config.toml
num_hidden_layers = 23
hidden_size = 256
num_attention_heads = 6
num_key_value_heads = 1
head_dim = 32
intermediate_size = 1024
vocab_size = 820
hidden_act = "gelu"
norm = "layernorm"
norm_place = "pre"
norm_eps = 1e-05
positions = "rope"
rope_theta = 10000.0
rope_fraction = 1.0
qk_norm = true
attn_scale = 0.264
bias = "none"
tie_word_embeddings = true
parallel_block = true
init = "normal"
init_std_qkv = 0.0491
init_std_o = 0.0
init_std_up = 0.0491
init_std_down = 0.0
optimizer = "soap_variant"
learning_rate = 0.00637
beta1 = 0.95
beta2 = 0.95
weight_decay = 0.037
lr_head = 0.00946
warmup_steps = 46
schedule = "wsd"
decay_fraction = 1.0
decay_shape = "linear"
final_lr_fraction = 0.02
batch_tokens = 65536
max_seq_len = 128
doc_mask = true
train_tokens = 379000000
max_steps = 5784
dataset = "wikipedia_en"
Each number is 50 + 12 x the weight over its row's rms, rounded and kept within 0 to 99. Layers, rows and columns count from 0. The size before them is the row's rms in percent of the matrix's.

# up: layer 3 MLP up, 1024x256, rms 0.231, rows 403-455, columns 192-255
# down: layer 3 MLP down (transposed), 1024x256, rms 0.218, rows 403-454, columns 192-255
up403 109:42 46 45 44 39 58 55 58 55 24 44 43 58 61 53 31 58 37 65 55 60 45 45 60 37 52 46 53 38 45 55 27 44 54 57 47 60 63 58 36 75 49 63 65 55 35 49 49 29 40 56 47 48 55 41 58 55 41 68 30 69 47 58 49
down403 094:47 39 61 39 47 59 55 41 46 46 35 40 35 51 35 41 28 52 47 65 35 61 50 77 64 40 49 58 49 59 65 49 44 49 43 52 37 40 46 53 62 85 81 41 60 40 56 56 32 59 51 43 48 44 46 37 43 45 52 50 44 37 33 45
up404 099:44 52 32 29 49 45 27 58 37 47 37 57 73 53 57 26 41 45 64 66 70 54 27 60 56 59 17 37 56 45 53 38 60 60 44 34 53 64 60 65 52 63 33 67 61 63 57 45 63 53 49 49 54 43 79 39 50 46 49 51 53 46 59 57
down404 105:44 41 34 56 64 56 82 36 54 59 53 35 63 15 47 40 42 60 46 50 48 46 48 67 57 67 50 79 51 39 61 38 61 47 56 54 58 67 99 51 50 75 48 37 38 38 39 64 45 57 21 53 65 42 43 52 56 56 72 60 62 49 58 63
up405 098:49 37 50 52 43 52 76 49 40 45 37 61 50 67 63 56 43 53 56 45 54 59 76 62 29 42 49 70 37 34 71 51 64 66 50 45 62 39 45 57 47 35 58 56 44 54 26 53 65 38 59 49 51 40 56 41 36 50 46 60 48 57 60 64
down405 094:48 53 64 34 68 36 21 46 50 45 50 64 45 50 64 72 50 41 24 67 54 70 43 69 49 67 55 44 36 45 30 57 43 61 65 58 40 42 48 40 29 63 50 66 29 51 38 55 35 45 64 24 44 39 40 70 52 37 49 47 53 56 67 50
up406 106:36 51 57 51 68 50 58 44 45 59 58 29 37 51 46 29 59 40 43 43 41 48 54 38 67 42 21 58 18 47 53 35 42 46 36 35 46 58 40 48 52 67 58 65 59 62 64 36 51 14 57 44 53 55 51 67 48 63 46 56 63 55 30 28
down406 100:71 66 39 65 48 47 40 73 32 43 65 43 37 38 48 57 59 57 57 50 47 49 44 66 40 52 52 83 56 57 50 44 42 82 67 43 47 63 48 47 43 51 53 50 29 25 67 47 48 62 69 50 45 53 56 63 62 40 56 57 53 38 52 47
up407 094:33 41 50 41 44 51 42 71 39 68 43 53 45 67 49 59 39 54 35 57 26 58 63 39 41 44 70 70 43 60 48 42 42 49 38 39 53 46 37 37 46 36 41 70 55 56 73 46 50 48 37 41 48 47 50 55 43 59 63 42 53 70 54 62
down407 103:51 49 66 75 42 52 56 48 55 81 59 65 52 44 48 65 58 27 27 52 38 58 83 46 86 67 31 54 52 50 45 68 60 54 52 40 33 54 36 50 41 48 47 44 25 49 52 70 41 51 59 51 66 50 71 40 44 39 77 36 46 41 58 63
up408 106:43 57 42 40 45 47 48 41 27 76 60 31 69 55 62 54 52 64 53 46 70 49 37 42 31 57 71 47 43 62 50 48 39 74 50 54 64 45 69 43 47 51 55 62 56 30 27 48 57 47 57 47 43 38 40 87 48 42 60 43 38 45 50 36
down408 103:26 61 55 43 50 66 61 25 52 56 48 63 59 43 25 58 33 49 52 59 69 32 76 60 47 57 54 69 65 14 60 52 54 28 50 48 53 32 61 48 58 55 43 62 54 70 54 65 51 44 39 20 71 41 60 48 41 56 52 33 64 34 40 61
up409 106:44 37 61 33 44 43 46 51 50 59 66 60 32 29 74 40 53 56 39 55 50 53 57 54 63 49 47 50 50 46 44 49 60 50 25 45 29 54 50 44 62 63 75 74 52 53 48 67 63 64 52 43 56 50 55 29 58 53 57 59 55 42 76 76
down409 105:52 62 27 43 74 56 53 44 35 64 70 67 37 53 45 47 49 53 37 67 60 52 41 36 31 62 59 57 64 41 40 54 48 45 44 44 36 54 35 59 55 48 38 56 50 56 63 45 50 67 49 37 54 57 37 43 41 51 54 75 51 56 59 37
up410 109:59 56 35 37 59 61 46 41 37 17 44 32 42 54 42 81 69 41 24 50 40 31 51 62 59 35 47 41 76 61 59 29 71 52 31 55 67 65 57 57 38 64 46 41 45 38 61 45 35 27 45 61 57 47 55 69 33 59 53 48 42 55 54 41
down410 099:31 39 74 40 42 45 45 63 51 56 34 49 47 59 42 20 69 50 42 36 59 63 47 42 59 38 44 35 52 47 59 75 41 36 77 49 45 47 45 51 64 21 50 63 81 37 55 73 66 55 63 55 58 51 52 39 41 28 42 55 63 63 43 51
up411 092:51 56 62 53 33 43 45 25 39 39 58 59 88 52 65 30 50 54 43 57 31 35 57 57 46 57 53 62 55 50 46 57 42 45 51 43 44 32 38 57 45 58 43 34 67 50 52 45 41 53 63 55 69 62 50 31 29 45 32 29 39 62 62 63
down411 094:43 35 72 39 48 60 37 38 52 36 65 33 26 35 53 53 59 78 57 36 46 61 34 63 38 36 43 38 51 54 39 39 57 63 64 57 64 38 36 53 70 60 70 40 46 56 54 54 64 61 55 29 51 37 49 58 48 48 78 28 41 44 38 59
up412 084:51 55 28 42 57 64 40 36 40 42 35 57 50 42 63 41 53 39 53 69 53 41 64 47 33 73 44 21 49 61 50 25 71 65 54 40 48 36 34 48 33 41 72 53 52 33 44 37 44 28 31 54 66 62 53 54 45 62 30 64 38 67 61 30
down412 088:53 48 45 83 45 58 55 61 47 38 51 36 51 49 34 61 53 47 36 35 33 41 52 42 64 64 62 66 48 32 46 53 47 39 31 51 47 70 56 48 70 43 72 53 44 31 53 47 76 46 68 46 35 35 55 47 52 33 80 45 50 50 36 73
up413 097:59 47 48 42 56 41 36 47 75 42 34 52 60 52 50 50 36 44 36 48 70 48 51 61 49 72 32 69 34 41 39 45 44 49 16 45 78 16 52 56 55 39 50 39 57 51 59 41 29 58 50 48 44 63 52 49 56 32 38 43 52 45 57 46
down413 096:59 61 71 38 54 55 47 38 52 42 52 70 59 35 30 44 42 66 53 57 38 94 61 58 55 65 39 50 39 54 35 46 39 55 45 42 41 40 55 39 75 45 40 53 54 46 69 51 39 64 47 62 43 24 47 39 75 52 43 56 43 37 71 37
up414 104:50 44 50 42 58 34 53 62 33 41 40 50 40 60 72 29 33 61 49 44 42 55 57 42 41 34 38 68 34 44 61 52 34 50 60 51 52 50 75 45 40 55 53 47 29 40 56 42 57 35 38 60 46 44 69 68 47 61 52 32 72 57 54 58
down414 104:58 53 61 39 32 63 61 49 53 35 53 45 46 55 55 43 63 44 63 47 31 58 46 45 47 59 65 35 49 52 57 54 48 48 40 54 56 42 41 78 56 44 31 61 43 70 47 34 52 67 54 50 62 73 38 75 52 44 36 81 63 81 47 53
up415 094:66 68 37 71 67 51 41 65 59 61 52 35 05 53 42 49 63 52 53 50 44 41 51 67 63 33 43 41 69 52 46 59 49 67 46 51 50 45 46 74 62 42 45 40 48 59 40 38 30 42 64 54 68 59 47 59 31 65 65 75 32 54 59 38
down415 096:48 46 68 46 38 56 62 58 70 60 52 62 29 39 51 64 63 39 48 56 52 50 68 54 56 62 67 48 53 54 37 60 61 45 36 50 59 71 60 58 55 54 39 41 59 48 45 69 51 51 30 40 52 45 48 58 76 60 66 54 48 57 33 46
up416 097:48 33 43 49 41 54 23 58 54 54 62 61 48 38 31 36 29 62 53 44 34 66 50 46 44 50 52 40 69 52 40 56 38 32 61 65 41 49 50 64 42 58 64 40 42 49 51 41 34 50 45 42 34 42 16 56 58 52 47 72 35 84 57 52
down416 096:34 57 64 38 56 45 50 43 61 52 51 58 30 70 41 38 62 43 51 78 58 38 55 45 63 35 64 23 45 55 30 37 53 68 36 31 54 56 62 42 56 23 60 51 53 32 48 52 44 53 47 36 55 36 42 38 52 54 54 33 49 57 65 56
up417 096:79 54 46 34 49 59 80 44 61 47 30 59 45 32 60 62 40 37 37 50 69 40 52 70 41 48 55 38 63 42 53 51 44 52 69 63 50 62 60 48 45 40 54 53 60 64 56 48 36 35 60 65 83 43 60 62 49 29 51 50 30 58 84 48
down417 094:60 42 36 45 74 47 27 61 35 31 41 69 70 54 61 39 43 65 45 54 41 42 30 59 63 31 64 37 45 53 26 43 62 70 32 70 57 38 26 58 45 37 55 46 58 65 30 45 51 52 44 24 45 70 62 62 40 47 58 46 59 17 67 67
up418 100:53 60 53 55 39 60 53 60 74 48 50 57 72 78 48 48 50 53 51 66 39 63 33 45 46 41 55 49 49 57 61 58 47 62 67 50 38 56 41 61 40 73 29 75 67 63 29 23 48 37 40 62 39 47 46 33 43 42 42 50 49 49 38 53
down418 102:28 41 43 46 50 62 51 53 57 25 54 59 26 53 72 49 43 55 46 39 63 53 58 43 61 62 59 50 66 40 45 70 72 47 42 48 59 31 29 62 41 27 60 47 49 61 54 69 64 42 56 44 35 74 45 51 53 39 29 65 30 52 73 24
up419 106:51 46 35 51 38 67 43 60 49 55 50 55 62 30 62 63 53 32 53 51 48 57 53 45 75 46 55 43 28 57 54 50 49 57 60 56 45 63 44 63 43 56 56 61 35 69 89 65 68 47 38 39 39 53 46 43 63 58 82 43 55 58 44 64
down419 103:65 49 54 38 58 59 58 55 65 37 37 40 45 66 41 50 48 40 48 37 60 32 54 43 53 50 26 40 83 69 49 41 47 37 56 55 43 45 67 48 52 60 50 44 63 73 39 51 42 34 49 51 35 58 68 34 35 49 55 45 35 57 48 66
up420 104:62 56 73 54 51 37 60 36 45 55 28 31 46 62 41 37 43 40 41 53 32 56 65 44 42 51 61 42 60 56 66 66 56 32 42 35 66 47 28 41 50 52 54 51 38 57 55 25 58 35 44 28 40 52 55 60 36 30 62 57 43 45 48 38
down420 103:78 49 51 38 57 49 53 35 71 49 50 61 45 19 58 41 51 34 82 65 40 47 46 55 51 50 50 56 47 52 54 57 55 45 49 96 42 61 50 70 51 62 44 37 45 46 51 54 62 64 33 37 52 48 72 61 56 63 54 41 62 74 41 49
up421 101:47 52 63 51 38 72 61 49 61 28 47 69 66 38 70 63 51 42 65 54 46 54 53 43 11 43 42 61 31 46 73 44 42 51 57 46 42 27 50 58 27 55 42 52 51 65 71 53 74 51 35 67 47 64 57 58 75 47 60 44 49 54 46 45
down421 104:52 46 36 41 50 61 44 45 63 51 35 52 61 48 44 37 49 42 65 55 56 54 51 54 47 32 37 61 46 57 42 75 62 51 59 61 69 66 45 50 49 58 61 51 33 29 77 46 36 64 49 48 38 51 49 73 54 49 69 56 38 47 50 50
up422 102:37 30 51 43 48 48 62 59 55 31 35 57 57 58 57 32 53 42 53 65 47 59 54 34 44 44 48 61 56 36 51 45 55 73 60 57 39 40 31 53 39 71 93 57 51 42 53 29 42 30 67 62 45 76 51 54 56 39 58 61 38 42 37 49
down422 106:66 57 70 22 48 44 65 58 38 56 42 63 40 35 37 27 50 47 46 47 40 60 44 43 40 60 41 37 48 32 54 60 66 63 62 16 42 71 58 58 50 51 33 51 63 45 51 32 61 76 49 51 42 43 52 69 62 59 39 39 53 42 27 54
up423 096:57 51 25 79 47 53 40 57 62 36 56 56 35 50 49 45 52 46 50 48 38 33 45 52 40 50 56 19 50 43 66 38 60 49 32 55 48 47 50 57 48 60 36 51 52 46 55 50 56 45 55 46 68 42 49 63 39 55 55 39 60 57 58 54
down423 099:25 39 46 51 33 32 26 58 44 23 55 41 46 61 71 77 49 74 62 38 64 72 44 42 24 50 50 47 41 56 40 48 34 39 49 61 36 43 54 81 53 46 47 54 51 58 59 50 57 54 52 74 42 57 40 62 63 40 45 43 38 40 24 44
up424 092:34 49 72 68 49 58 42 42 59 36 27 45 55 37 47 41 43 56 28 59 57 50 48 44 46 35 61 48 68 43 56 74 54 33 71 47 68 35 36 53 37 61 53 36 49 47 58 44 55 42 34 38 40 40 32 51 62 48 31 27 45 52 71 29
down424 090:50 33 45 45 35 39 64 55 61 34 47 38 73 58 58 46 56 44 81 32 55 70 57 40 26 70 30 64 45 62 45 41 43 61 50 36 37 58 57 50 65 54 50 41 47 74 51 39 54 54 67 47 62 44 71 37 50 47 59 51 49 43 51 50
up425 099:30 23 50 49 25 68 35 73 67 57 56 34 34 54 56 58 36 86 69 48 56 50 42 42 37 54 45 67 45 51 61 65 58 54 54 56 56 53 72 40 35 53 50 53 68 65 39 48 39 43 49 33 68 67 54 17 47 34 54 57 30 69 57 48
down425 108:66 42 64 52 58 31 31 43 44 53 49 52 44 41 49 33 60 36 40 64 53 38 40 68 32 53 53 53 64 45 76 25 37 42 55 49 59 62 35 43 35 37 50 38 58 34 50 47 47 58 39 71 54 43 55 66 55 77 55 47 53 56 61 41
up426 099:47 53 54 35 52 55 39 17 40 51 64 47 42 43 85 57 66 75 45 49 38 57 39 59 64 43 72 49 41 38 36 42 65 53 45 51 52 69 56 38 49 43 42 51 32 26 68 57 41 57 56 37 68 47 66 46 51 46 78 58 50 48 47 45
down426 098:48 38 56 48 54 40 66 58 31 73 37 37 52 48 47 52 76 58 51 55 46 72 65 35 48 43 47 47 62 53 37 50 48 54 52 70 74 38 56 57 52 40 37 44 74 42 57 36 25 54 42 46 53 49 52 50 31 57 44 47 61 50 58 63
up427 102:42 56 56 40 60 71 55 54 40 53 49 56 63 35 61 56 43 51 50 59 45 47 47 42 71 26 59 54 42 38 36 63 42 35 44 51 37 31 54 51 70 56 34 51 21 41 51 50 49 56 43 49 51 47 60 49 55 59 40 57 47 52 43 29
down427 094:35 50 50 51 34 44 58 61 53 40 39 59 35 70 60 38 45 86 52 49 49 45 55 50 44 49 38 51 36 49 44 58 47 61 64 49 42 55 42 61 71 39 44 59 15 51 19 29 50 58 32 33 57 57 45 55 55 46 40 37 48 42 49 42
up428 103:50 57 46 39 45 41 62 56 46 28 65 58 54 55 47 46 56 45 32 26 61 36 29 33 40 42 56 51 48 36 38 39 42 48 46 43 47 53 68 29 82 54 58 45 64 31 30 31 58 51 61 45 40 39 54 39 66 52 46 53 58 48 41 71
down428 105:62 46 47 32 50 74 70 40 56 55 55 48 46 68 40 60 15 59 50 39 35 55 42 34 45 52 37 42 34 34 37 60 20 35 55 53 71 36 70 25 65 65 28 57 51 55 55 26 69 34 52 40 41 51 50 65 48 57 35 45 56 41 48 68
up429 102:39 40 57 58 22 49 35 33 54 38 26 43 37 58 59 73 48 58 44 51 51 54 58 65 35 34 29 47 54 45 51 49 30 62 58 53 55 46 52 43 53 36 78 63 34 42 54 59 55 71 57 56 67 42 55 42 27 46 26 69 41 56 42 45
down429 107:45 36 56 54 66 39 67 58 56 44 31 39 59 29 32 29 49 70 60 69 34 76 36 50 39 29 50 38 59 47 50 41 51 64 51 45 46 59 46 45 56 62 38 26 47 66 57 51 71 59 32 40 51 67 48 60 52 54 68 38 76 47 50 56
up430 093:33 41 48 61 54 43 66 64 60 50 44 42 57 55 37 34 39 44 77 29 40 51 33 40 48 64 35 53 53 50 49 44 49 42 48 40 50 40 50 51 41 62 51 57 67 65 47 50 48 51 39 43 41 71 38 51 42 39 47 41 47 62 45 69
down430 098:62 59 36 51 30 58 57 56 64 75 47 38 72 59 33 46 42 56 42 33 26 43 26 37 43 55 57 47 63 58 76 45 43 45 66 50 33 60 54 48 79 54 63 49 65 37 58 36 54 59 37 39 40 33 39 45 43 37 35 48 42 30 43 64
up431 103:54 44 56 59 75 62 56 50 35 38 49 33 41 58 47 45 49 69 42 43 51 42 48 49 66 24 30 43 47 40 42 70 38 69 33 44 43 25 37 42 57 39 52 40 62 40 57 38 65 26 27 69 37 45 32 39 44 49 72 30 57 55 37 51
down431 098:62 23 38 61 46 49 60 46 48 63 34 59 56 43 47 55 58 35 57 43 58 37 39 58 63 65 63 60 59 62 41 45 50 44 67 56 47 43 35 38 54 47 41 51 51 50 68 30 62 46 47 42 59 47 63 73 58 24 56 34 47 39 48 53
up432 102:67 63 64 53 43 44 49 61 38 49 47 53 46 59 47 52 41 44 46 71 63 62 44 52 32 64 43 30 44 42 59 42 38 56 63 33 41 25 32 41 47 37 54 49 63 59 50 77 47 41 44 67 39 71 59 75 66 62 55 38 43 68 72 31
down432 098:53 56 54 37 48 68 35 66 53 52 49 47 41 55 37 25 43 63 40 24 42 64 56 26 54 32 39 55 59 63 42 49 49 86 59 52 53 35 35 52 41 30 59 43 48 61 55 59 59 70 60 61 61 63 65 61 63 47 34 76 53 43 55 42
up433 099:46 45 61 53 37 55 65 55 51 45 28 32 55 35 65 41 44 41 50 54 45 58 41 28 65 51 57 39 24 45 58 59 34 54 45 68 56 33 51 26 65 77 60 44 51 71 49 37 53 62 36 65 42 47 43 60 54 63 49 56 59 60 28 52
down433 095:64 38 45 51 59 48 66 61 48 49 35 73 50 47 43 48 40 41 74 56 49 39 56 54 68 53 60 28 35 59 41 72 63 57 65 35 51 51 52 53 49 32 66 36 48 41 45 56 45 56 76 48 49 58 40 44 54 45 55 48 40 63 53 58
up434 102:33 51 48 57 30 46 74 52 38 38 46 72 74 48 47 71 47 44 43 66 46 43 43 46 55 45 49 81 61 36 34 58 68 31 30 38 57 36 49 72 43 50 44 43 51 64 57 58 75 71 34 51 60 57 20 69 42 56 67 38 64 47 60 44
down434 096:59 61 68 36 58 54 35 33 65 58 42 46 32 45 46 21 51 64 47 56 66 56 55 43 41 47 50 39 65 50 39 42 32 54 54 41 43 29 47 47 52 44 32 39 51 50 51 53 65 33 42 48 39 49 51 35 55 62 83 53 42 56 70 75
up435 098:36 71 58 72 36 64 71 57 42 55 55 70 44 48 54 52 46 37 53 56 61 72 36 66 44 45 27 43 45 59 52 54 51 37 46 47 63 56 45 40 53 65 60 75 49 64 49 33 59 42 49 48 61 42 39 40 43 57 52 52 64 22 26 63
down435 091:51 76 40 51 58 45 63 25 56 67 66 47 54 57 59 39 54 45 33 37 48 48 43 64 42 35 47 50 33 61 54 40 37 53 67 39 51 55 57 50 49 59 61 24 47 49 41 47 41 64 35 50 54 52 59 60 71 38 47 43 36 54 29 73
up436 101:17 51 55 60 49 55 38 46 40 41 47 46 29 50 50 51 62 60 64 58 50 67 58 43 39 29 59 45 43 58 47 44 31 70 22 47 63 49 49 64 41 40 55 67 34 55 65 47 71 38 34 54 48 41 38 31 60 45 51 58 68 63 39 53
down436 095:31 49 53 66 57 38 19 46 47 51 46 43 58 55 59 49 52 60 41 45 50 40 54 50 50 74 52 43 42 48 47 43 50 44 47 49 63 45 70 68 51 59 49 49 56 48 60 73 34 52 61 64 38 63 59 34 56 61 44 49 32 29 75 51
up437 106:49 35 42 65 56 46 57 41 42 38 52 38 29 55 46 60 54 53 48 40 46 57 63 42 49 43 49 86 62 47 60 64 59 59 47 54 53 30 34 52 57 23 35 33 38 66 49 47 69 71 49 51 69 45 48 30 47 49 60 41 46 52 39 69
down437 092:54 42 58 34 68 36 51 54 52 39 42 35 74 51 50 55 54 67 66 51 53 45 49 26 39 53 39 26 47 34 29 66 54 60 43 38 20 45 47 34 61 50 64 58 63 27 45 42 58 47 64 55 38 59 64 49 59 38 37 36 67 42 29 30
up438 105:79 67 28 31 57 53 40 55 57 61 39 60 50 39 50 64 48 63 45 42 62 37 46 54 40 39 37 40 65 48 72 46 23 58 67 58 37 53 44 34 73 52 51 63 45 49 62 55 42 66 41 48 30 44 76 59 45 41 46 61 52 48 55 54
down438 103:69 50 73 54 58 66 44 48 40 59 52 54 44 59 37 44 60 62 55 40 54 54 61 62 46 46 82 54 34 67 24 56 33 60 59 82 54 35 47 48 66 39 36 69 55 33 53 56 64 57 54 31 37 35 44 39 72 32 70 55 64 40 70 45
up439 106:45 59 47 55 49 55 45 49 43 39 59 63 56 51 34 59 64 41 67 51 61 71 52 78 42 53 50 31 70 46 66 31 54 36 63 56 56 58 61 50 50 52 46 55 52 47 55 53 53 63 33 64 35 48 39 51 70 51 58 48 63 48 46 55
down439 110:54 56 57 39 69 47 51 47 41 26 71 55 43 54 49 64 45 42 59 38 40 50 44 63 45 46 54 33 52 46 37 55 64 60 42 54 58 48 63 68 44 44 46 47 50 23 61 34 49 43 58 64 76 50 51 57 54 61 34 69 67 35 38 54
up440 098:43 67 55 60 58 54 32 51 66 28 30 48 43 57 66 41 56 38 51 62 61 55 52 56 70 36 56 34 40 46 32 41 78 31 61 58 37 42 42 49 20 28 64 40 60 58 50 51 51 36 45 41 62 41 61 52 33 57 49 37 40 45 34 55
down440 100:60 49 48 47 40 48 48 49 57 39 81 51 53 53 39 43 40 52 28 43 70 52 67 45 82 53 33 73 28 67 51 50 47 39 34 56 49 55 46 62 43 39 56 60 63 58 57 54 42 47 56 60 49 52 66 50 37 65 65 37 73 60 44 39
up441 104:46 48 16 58 57 50 63 36 53 39 48 47 49 43 51 40 62 45 24 53 52 38 51 76 48 51 68 28 52 48 55 54 39 22 39 43 58 47 68 72 39 44 71 38 60 50 62 82 40 40 68 43 55 45 43 47 56 18 63 48 47 60 45 49
down441 107:35 63 33 52 40 45 46 54 65 33 43 59 45 67 54 55 46 57 49 45 53 41 45 65 42 91 54 38 41 54 74 60 44 40 53 26 53 75 37 34 55 77 58 58 49 42 48 60 23 54 35 46 67 43 29 42 68 73 56 52 55 24 51 40
up442 084:58 69 54 50 44 64 51 48 59 38 58 44 49 61 63 44 65 35 47 49 47 44 47 35 63 31 38 49 59 44 59 33 58 55 59 49 48 52 49 65 57 57 50 51 46 54 27 48 50 61 59 50 62 71 57 54 37 54 32 63 54 37 62 54
down442 098:37 56 43 31 39 46 61 56 34 72 69 51 51 54 53 66 37 49 38 38 37 58 49 35 66 32 45 39 28 57 71 52 58 51 44 45 43 48 62 21 50 58 50 54 60 58 54 47 52 51 31 43 46 46 47 37 64 58 58 48 45 63 22 44
up443 112:63 51 37 58 60 52 43 08 42 47 48 37 45 39 66 24 46 44 44 60 55 66 58 52 53 61 54 41 56 52 56 50 70 28 41 42 60 71 60 39 46 33 49 54 59 51 54 30 47 24 47 41 58 42 39 72 27 36 61 59 69 27 48 59
down443 106:64 63 55 19 61 63 43 49 50 43 53 59 51 39 43 87 59 41 61 49 51 76 42 51 59 39 80 74 65 56 34 32 44 62 38 60 64 42 53 62 51 37 41 70 50 50 52 77 41 37 44 54 46 57 46 67 69 36 46 52 44 55 49 31
up444 107:54 60 74 47 43 74 64 76 53 37 36 43 53 47 51 61 48 55 53 53 56 46 43 46 48 65 53 58 40 46 51 45 50 39 38 53 50 58 51 70 63 67 64 47 48 63 39 72 48 48 57 45 50 38 24 40 69 32 58 59 48 57 60 58
down444 107:38 38 64 39 33 31 65 62 53 69 48 65 57 64 34 56 20 36 88 31 65 55 46 60 57 39 57 71 53 60 48 55 48 40 42 49 55 38 47 77 47 42 64 55 58 52 50 42 60 60 59 57 58 56 37 32 50 50 74 50 43 55 44 33
up445 112:60 57 49 49 49 37 33 50 35 54 46 36 45 71 52 69 46 48 49 67 51 53 42 62 40 43 35 39 65 56 58 47 47 57 43 59 59 52 54 51 56 49 57 40 66 48 66 54 24 61 50 50 61 58 36 81 23 54 51 73 51 58 45 71
down445 106:51 47 64 58 56 43 56 57 59 54 26 67 33 43 62 44 52 65 56 59 43 55 60 57 43 48 55 55 52 45 29 61 51 40 62 53 44 49 65 76 42 36 36 27 60 59 63 67 65 54 61 44 54 51 50 48 37 29 28 48 81 49 41 70
up446 099:52 50 45 41 26 53 52 51 41 48 49 67 56 67 51 52 49 80 75 45 43 29 49 69 36 47 60 52 65 62 60 60 31 38 45 58 40 63 48 34 53 16 34 58 27 56 70 39 46 38 32 54 24 49 40 76 46 46 59 42 51 27 72 52
down446 101:53 33 48 39 47 50 52 44 75 38 35 50 44 56 61 35 71 53 33 45 61 69 59 46 51 28 43 36 26 44 57 36 56 68 45 68 54 41 56 54 59 78 80 47 50 59 47 69 27 41 28 67 28 56 45 61 62 53 48 57 42 54 50 48
up447 094:42 46 68 55 42 43 44 38 46 47 33 70 54 56 73 41 65 51 51 47 48 25 60 47 51 54 48 48 62 58 53 35 49 45 47 35 72 57 51 44 47 35 66 68 48 56 52 60 35 51 48 43 53 58 38 50 62 66 44 43 60 45 51 57
down447 102:56 48 54 33 31 46 50 44 68 37 42 65 50 33 35 48 46 60 32 54 41 32 47 48 40 46 44 41 42 68 48 37 52 35 57 48 53 47 60 69 61 32 52 50 36 31 40 59 63 47 57 52 35 37 47 72 51 55 72 39 21 30 35 39
up448 095:47 47 59 59 24 53 74 69 35 62 38 71 74 56 48 49 38 38 54 54 49 55 61 33 52 60 64 51 58 67 68 54 50 49 62 51 26 42 45 48 53 37 44 51 51 72 56 70 76 44 40 42 48 45 73 67 55 63 21 55 50 46 52 47
down448 099:41 58 42 56 53 63 36 43 44 68 50 46 54 51 49 27 60 63 44 38 43 56 48 33 61 54 51 56 60 67 43 66 50 37 74 77 42 49 63 70 58 58 37 44 62 46 56 66 42 47 45 58 27 22 48 52 55 54 51 18 62 59 59 44
up449 104:37 47 37 56 49 33 60 51 44 62 62 56 43 30 61 62 26 39 61 43 30 48 51 48 27 38 77 54 38 24 60 61 54 56 59 33 36 48 54 60 76 45 55 20 55 59 43 35 70 50 48 56 60 66 52 78 37 41 47 61 38 42 49 64
down449 103:38 69 52 54 25 30 58 47 64 11 48 29 33 63 43 27 48 67 45 56 46 65 33 68 52 70 49 53 25 50 51 27 62 45 41 44 46 58 70 40 55 54 61 49 43 60 38 61 40 48 38 56 62 50 71 36 60 54 52 60 13 53 56 39
up450 096:69 51 38 59 46 39 30 33 69 32 80 32 56 68 52 67 32 30 53 44 57 52 38 55 72 67 60 45 31 31 38 31 65 52 38 36 34 38 37 37 41 47 45 59 38 47 55 63 54 53 51 14 54 53 58 51 55 55 47 39 58 43 47 60
down450 101:51 63 57 45 50 68 59 64 53 52 43 42 49 41 56 60 60 50 62 48 47 48 60 63 55 45 46 51 51 28 44 57 31 55 44 44 47 48 50 53 38 45 54 47 70 26 41 64 42 73 37 66 30 43 53 58 37 44 26 34 43 62 46 41
up451 108:16 44 34 33 49 51 58 48 71 44 63 35 62 55 67 50 50 52 58 54 42 29 70 54 53 57 64 47 65 35 33 52 61 54 66 38 61 52 62 51 71 45 48 47 48 66 40 32 43 34 63 52 50 80 61 55 64 59 47 49 45 52 54 55
down451 106:65 47 43 46 49 46 35 49 46 30 37 52 54 49 55 63 57 65 38 53 23 32 47 73 54 53 74 06 42 48 60 63 32 59 65 59 64 50 35 37 58 57 70 57 47 47 48 57 45 51 47 47 57 35 60 44 67 72 61 53 63 47 51 37
up452 095:36 45 54 72 66 53 59 73 53 42 67 90 62 50 60 49 53 50 56 51 49 40 44 41 36 41 42 40 68 36 25 45 41 30 68 38 37 54 38 59 40 60 59 51 46 52 61 69 44 47 64 58 45 59 42 42 58 27 32 61 48 36 52 44
down452 097:59 56 60 36 44 53 33 23 78 52 48 46 47 58 50 55 61 62 45 59 20 61 31 27 38 37 63 49 42 44 76 71 29 50 32 38 57 39 55 49 57 39 42 47 56 40 59 38 48 62 56 83 45 59 44 52 54 26 50 52 32 54 58 45
up453 106:35 37 71 39 37 41 54 41 63 38 45 51 50 55 56 62 55 78 34 27 45 58 52 57 86 44 54 29 43 41 33 59 61 33 53 53 55 61 50 46 52 50 57 49 52 52 55 64 54 49 66 57 48 51 65 71 69 39 48 55 41 26 35 48
down453 098:45 58 34 50 40 53 41 50 46 61 45 43 60 71 46 50 47 22 64 43 41 22 57 29 39 52 48 47 48 48 61 47 42 35 57 72 36 61 44 60 50 53 30 51 69 60 60 37 46 58 48 57 43 54 36 37 34 60 55 64 42 51 64 57
up454 110:54 50 61 53 57 49 37 44 53 54 55 54 37 63 42 40 46 54 41 61 40 46 36 43 48 50 46 44 67 43 34 38 53 58 49 56 51 50 40 50 48 56 34 41 76 38 68 60 74 59 48 40 42 74 28 66 54 62 42 49 39 53 46 48
down454 104:45 39 67 53 41 34 65 52 33 39 45 43 46 54 69 55 52 62 58 28 68 56 49 55 85 40 48 53 51 41 22 47 44 60 46 63 59 72 38 81 52 51 63 44 61 51 45 42 56 49 49 56 50 53 62 59 55 50 41 27 77 50 49 24
up455 098:48 52 62 45 47 54 48 72 47 35 54 28 72 66 60 58 49 53 63 42 57 62 33 35 60 57 21 37 31 74 49 63 55 47 70 50 60 57 32 34 30 70 51 61 47 45 25 36 61 41 50 49 54 37 64 59 44 53 56 53 67 48 50 46